Part of a small language model's weights: biases, tied embeddings.
Each number is 500 + 50 x the weight over the matrix's rms, rounded and kept within 0 to 999. Layers, rows and columns count from 0. Numbers have three digits each.

# up: layer 2 MLP up, 1536x384, rms 0.209, rows 319-378, columns 48-95
# down: layer 2 MLP down (transposed), 1536x384, rms 0.143, rows 319-378, columns 48-95
up319:512493418497573512574554477536528530520531586566450485444469529490524514392533475524479482427580467498558475477480461531463634447404542330527519
down319:645454481501582580556556450547567501401558508504474514512480517510509485419469526438499481481513412459502541528494422519389601485505558540469541
up320:535460624432564549458458571550556539513481527475355527456453501476438495462531581580498469547489472464497492524535531592459459539535511532513526
down320:508492665453540544496446632517558603477507504508348494505466461467458538450533555580484521488527529473475483574508538538459448527544458531557549
up321:487481460476468435504471510509559487515485458533503420496495500448521473548507533509496506466526531474519511503487549489460504531498455463500519
down321:518507445423519487518487507495426544478436545494498510544544479545510491415471403509481485518523534506521580419527496541508510512537513528556453
up322:481500481553477468496560522578525528488458542571498496460455437524448489447564490557531514543544494420498493492538537503562531499475567461525463
down322:569408512503538508469617501446511496533558513517459526497546495535461469535546524548548500563513471506418548535504526510507502459540549539438548
up323:460460494469539468491477555492496509436528522528475533499489494512399471553478443467457491496440547589486510430474483521500463537542506528522534
down323:498458488499475539494533529470528570541509511457455479467451522466502524552575389526494483471506472533541538509497483478536514595540513541507570
up324:506457577441433542426445496517487483417493594497448480478449494421476556510440412497481487470490500478509503378528433524477482592502456506439500
down324:456482470496578501503452493444512527536532558529581467441533412426525482450499500503506579422489456384509511521468478479491465433475446428502444
up325:509446581496396464524493455471473463454486422480496550512491590551442493440502648471376492572438412521452549576524523532401569516521493456535509
down325:442562506426569511459502505494513518564528560498547459478539510508522446470534660610408545422458481459611547483524407496489484525547490478417546
up326:464489536519453506490479532501528513523561523537499457429533582537455496486544547446526537537546449536463524425410513524533522497496508476527486
down326:492488513489445481523466524529521563601488479509562495461556500526490494494530480407440497567530535509473472482526501477515545433523561486513393
up327:481537498453480532553546442474473545505546529528439484496476512515560476535521545556460506494583470538507456386484483556546511529454469516466502
down327:460486501513494485570513456484509597504508483466500518469489568523536459570452433518484489520438467557530554486506450467473509532494461534502525
up328:487480443482484505489457430615519450585499515603605446511495398521448493610514473432530521486513460514528486613539494535502473576376404467542472
down328:534504477517455499529360491605485539558514484458592465542572550529488480489549435405436496506544462567460483590514506524512505504393484531522537
up329:499465525537514504442522458515498501426503541526552434472507446508466481506453442519463464483472479581559568508429415565523487521466487524486444
down329:471540543504461464484561449515507412497447511420518518496498444493556538588549541553428527543489474593482542504503484513523491463470550510424523
up330:483543577569451560474441449518471502462460626475464445611501407471457464456499566522479486467523503476475464551483499514418579496521548630460454
down330:550371486436473532521466504568501476506550483463494533474518604537524495541417515530470496498445420559486524536541433505511473449536509408415480
up331:496531436538647429460462493560463515481506509456475441593451631565458444514480509474499538451529495535461577590562538561487548369553459486545550
down331:470586502521552457449529499560542508477595530496465420543490619496499493543432540454477498445518506519492508521561495501547395434588466558532485
up332:534479479472469464540433461516537540466461501503495560523598550545535438490532501465562483517451454426463496543578602558505469537509468558535477
down332:529483556449493570424474467482507513519514398478460470516546559510489478516566479537507518526453491478492518528495472598488489512506444452558564
up333:490522454580535563450425499547503438447524537374447633524476501432507498473486508497533508459461510470484441601452458504495501521594578536533419
down333:509457454501562552423539609560445435395509462456470626544505492514564596524490435479562492390503567529511426519421489550523521487549508483502438
up334:498471515570498383485546511527453524500414536490494480466515463590555490517515440484547576466468490441555477450513518550524524501512430497492432
down334:478522522516455590544509590441496383421544533549522552526475572513477455517535428532526496525547393535521539616469465417583427462557462472437533
up335:521548462420466545471556467547444506544490484530521470561473534453470514518481522485483437584515516491403492448486532410504510470663384549490428
down335:458580543456534545415494542507520528543477440459504523450463541522473589527520510487503398511570601474430551476487474493467517542549433504475402
up336:552424549477414412453490522418387480492457567532545507509505447529484545419455584533481558429496530532491414529468477503523488531424540438563455
down336:494517547453489520543473590483500483497488619502484552494469590486476497556525561560384469514420600494521412496506498462508488469461560505564585
up337:537452484434544469459506463455461496527466537524545495491507478515476487550434511495576525512490498442459525582480462466479469449489434519570663
down337:476541533552460572575505559550547420452496421519434469576475540503548508554510488483451496485491524540555449509597546490469598473517599546528497
up338:524526506521490491443472487515411540445488544464538429620471493511434483489466508509432528554491552507629578414426503515481516503538491428553466
down338:547389502522500446498508442527509490572487519497435541499446527460467532362461445464556483425496526502493522466526492554514471552411510499470396
up339:461521493516520575577531362470374457527521459517506508446454488525475443513480533445503494465327404535438508475496429659526416384603527561583507
down339:515564470489478397577463500512485466551474499560481565496451521573522485510509550483602473432395551504502496539499486583536466410596473523519531
up340:478492492480496586478459546459477468430445508552506488460588569493490518548415542467574425578516483457458504496467526441557516422608498515493396
down340:535428564562511462487500547474576474499365582416446515447557515523487544435532578484480485465473542440566440493602520415532520389521560535493497
up341:537527480536486556605508601539563485528551488457548425530552510627589579382473570449361548507480501542603505492535531505615478540577445470483500
down341:450537431459517468559632555513536516475602513435442571507516525499497508462494519473434453553494601513546510587525458519392527476488479447518457
up342:473427451443543532455525479526512387447519504525445430521531437483617506467519565476475529429515503543553503459439608566499479525512382466517418
down342:562557430470449493545441500505456481498536589546459455517624458498536474540503507548502513255495448487584491494459559427551481499494462465522422
up343:465481490504473472533534484442441536497484465419465526513548542384497545493469462441513431497521492511524467449526566524501465462447507490520456
down343:491453549470488521516470489563467514467479499430576591507511487446472523489461512538527435528504439471556476506514546496492387506501503509525452
up344:545445439480507565549441475541481428554451598479548534529501459496511456468500459426438463524509520519463571507553503457581476495496596478435424
down344:550535470527450538467467526430447400475541454508579536522508361477482479464488520480549464514501503561467528461503454492534491502563540530410410
up345:520394474500494497407497544504542479444478474526427358516525443505485515404552479531413466487535567526530616498475567442619489462529590406444629
down345:491476535467505524422571517504450460484513471424518356536498493481485528491554480538421518483618463499557620569376479474568422492503522543402606
up346:481661548476570583512525533546462506490456474457432419489436517497465573504531526524506510477518451451497488536537487501447486505503472446472447
down346:557544505467467511562458479490503525518505500481517443524452489488511495518499446539356500489509400469508436510455542513430505583557467508603544
up347:588534559443452523500395488551436531569403561527509445463419469497547445540451455481488562539518522527490540509469394585502538431516496489521485
down347:478582491480435591494572488409509521512483537558493521508438486478498491506534488530503574525574581484398445509428412539500458483482503466481500
up348:556536544555486512503521513473468519467517510495471478564464591578428500517552495506451469593548518468581522495458516474468567432498468389452512
down348:500529489514430569464451490487490563473466480491474497611452514519468536455473540564552456462563477466483462511468507549557443528518501412466418
up349:522505470555468552499481456397462408501501450478474542603506505529554555558460522484489520516549520461474479407582492507481538506497377422470491
down349:600449463520506494478516499476450456538503447440424538509468541511499530533444484446402499489496470463516496468463499530546472482400390483528490
up350:412453478586520512513332469436463433570513479540474506462576518520490493507475448500478550478450540527528508506489492455540436469468511531478449
down350:445418472444501521432452539498553470476488415510539545471513440486486585529444404477513511480449574550676380561464523347433450528476505403396527
up351:540319537494580526442514484432463462561502486469569455526502505527519486485528659553461464543478402484523449590465456513398450590575528552605441
down351:545495541502516400552499533473431397490469482425462509473489589444553494580497580504494522494389585503444487579494453447437494501466570514596473
up352:473524432455492559533487513521545483570476599347527486527568398495382483466432524446427535533534545626576593614539521455493589555467563476407498
down352:439513379510494507503547528498518613502463550495513486515431449420491547489470590554519485451497493575531518518501601419489503525406467516517475
up353:503534464455500469470548528563500564458423503508517495455482459508533499489538504528494531433485521478460506513516552493555511462553502430484432
down353:462492522490531513503549506480565507522466481519561565474560527564521492461472530498505445497506512532452514546537482520519486492496523475551544
up354:515497455485444514538445482469550528518549453503406566505505488500474569388533541507483539516487483563469575479524452502604520460504574506483547
down354:448518548517532549457451479479432508469516480486505575528494554479636495442477504487539539577455472489552468501480518443467582479504468514462566
up355:501504558480482487535591572434513434471513500498526528479509495523512491492501514461458496521395524503501523406547569414458411537521557434508521
down355:431532480561452551472561506489470472532545582525533542532403375509505529468564541481570491404531454416424585491577628479517456527454575490558546
up356:509397442479502480499548424441433496518449532417517501487516461402441522447563522584402550535566507418484562422557543479588434466442519455415490
down356:486517434488554489535494561457494447455528534479504539520484406431516560534465561517451583521554492425546484442567521375591472504444498532375464
up357:449432463548406514476428518578456454440553505564575482448489515491454433500503488495576435563587501496531425447575545464484545470541552428643499
down357:437431410529447474471398422568486417426535504523471531487455537460523484541494489426538521570520505490558481486553592415459532520507547489543462
up358:531395470585486524413431656449743536393507493574529638349569491422615505552608502485656469715603546447332658626729523381442461515457483649396430
down358:589461454513487538406452484472569539457523483454509561528544532573577425503513465559492497503490501420477572539573479448418406492450474534462483
up359:408490601405476513487500470418591507463516532511518475452479586448490515539546488467491545425520411508432417508468533468497543512494499503523467
down359:484515561420540487431477509465467504491561477506549530484489511465505529487567495464505513496552470471464428481517541462526581479492445523539435
up360:487440520465487459464597425483573502563494481392547519542533461491557449445483512519509559521505472547519503506435514454515465528531428511500499
down360:468442558481529478503543473474510506459547513479539506484476454495531504515408570506547562519561535527458572568505537471497514499529470481563533
up361:485487493506479484579433582486410531624569585560540575568494476571537541487455475452594499542423527452452489503468457529435497570496461496484467
down361:464590443538498509460515568463509535607453629516590541531568477511452513477473549489477505507520489461526538456504486583419551516431411448525505
up362:419500511491464523567495570469531527484568464587567542460604472536448525532491513476525600577470533518408519485542444498495437554564421524513585
down362:476589506518461509498585571445548503484526529491476525497556555538469484542405478508464544456493555620502428581506372452472537524482411497429598
up363:434448546500551506417639555473545500572554548525531542436465530530440361417465550512506484437525602489506510429516585477492463505491399482437532
down363:463568448544613516476523497530538528486546535554509547487524550521472464491556549504521525451454442404493487457491537497499403458466394488531497
up364:561527416523511435488502464528488420387505446525497481536526449516578470486521485553570574506534522471560487448565459498526482561469523548563585
down364:500534340510556508502401421528532470441467522519563555457479466479592538457469539535494404528501521528484476498573515525541475570558520515528542
up365:509464478500540465493590519513555526501493539453501476540469566551528480514428538465471496443500500523408538498535531497521470434535495533523458
down365:481495544533487548473576555550519481508556560447518503505492455475507464495529563569526469519475531470542478490450527575582473469456529446515584
up366:476482546567497497564439390541520431431453502446456490494549531513509496489475502518522534552478468486489548481370604508588502515560535539569558
down366:517510525525517595497483491486518507478534468527510399486542568541570453564565492517439545553478445502460582495462544483469489559572553594500426
up367:583401431540580378555494476449557562578590541526490423491475498479391505465466492347549475490469422527585453420424537444538623543461493412540442
down367:536429505516489523534547528528479522585557444477469527511514495564478419521556533458424463483476460548496509470424454416631456535507540507529497
up368:600430439526502500550559465578482506468439613543512460475513445448479578372434482531490498657554481484466472516547593542463498503370595465663624
down368:635487464480459535369575417514542382469556594489485494430534398435550627440543573535531472509441529521516549527463484529528511554429543446564527
up369:420535529410474432506502515570515518556535421484495457481530456549539476492595479448406479524459440513467490561451474506530598495636527512425504
down369:432522535540479556385513561510477552581483457497632495376524515587521463406540490417449535512486516477440454573420467455508543434673529519537518
up370:581426481520507503453567614563497517506579477512544539518435546422427610430520584444528472557447523483521431418560464506544542518500504476582571
down370:603512476516488521520574479573567540457510421642578517518504470492450623502600520408439464440494494576589425453465494477445605451496477504504519
up371:535529537531516511466554579477540556537489518535497521481449554588476495426509432497494525523540538490598458436500479500456499543473491536427559
down371:530484514517476472485571612517513566512484509527424495410466572599510504408513504518482525506524581500536485449535460488444543518460466484458561
up372:496521417624472412527597433544523466446461461526534449492558450333484376422476453585548562440534457481538515402537584536538440440548473533582535
down372:497515452533564454554532432509502539434506521559569438459481548495451439395432500569433521346479374503501487418558459405527529473476553475536549
up373:533590498399439452516491464499491523436536548561486606500479457513550600576640483469475451459546424440481472517533460514449531570454462495541541
down373:521537555420479508527553463520592517449549516508551521500469469550488578601481516476513465469535445491547509464508548590496503461433476483486518
up374:559574487524502505487496545515483542408463463464499544505558422518548506543472494496452499516503488534429498482478461442543458531493571535511499
down374:506532573440503515510460537508465550517511532493510429562449555581403510522522466382510572426511511502459448571403512489565433384505530534512425
up375:505546518492506473454499471497538541510540555521473538433495495505493453464450453494489525519454459519446595503487486479541471568539508519517504
down375:512498563478490479455527513497499614521505555549480466496470488551531498453466448519486495479510450503496590549496495519531484565487486471537501
up376:487436569571492554482436482390504354515512461524563409484440589492492387570501584451543437561567464437537420492527482510486357474525576607497459
down376:528486482439505469518475525397511485412528442562584473462500553553443444540499481402620430515469429534488471442475457482536307479508597576561434
up377:518498605566487487557623488540500549439527521506508421469420507514510526492556516437550606424489458401488588478450558496457423572448483498600497
down377:485540616549467432515492455472498484579578517492576499450454418469463512503566540466487471521411482421461600551524443467410468556382528465527552
up378:419552542437562437433415508518452443465483491519499424462426513574430564482551514458607482573572486481509473434450499472529529514490448538521640
down378:454496504502516414520471621601517427496464521430461435522603493560607500428521504511577454565553465493514537595497486468475510485474455472551614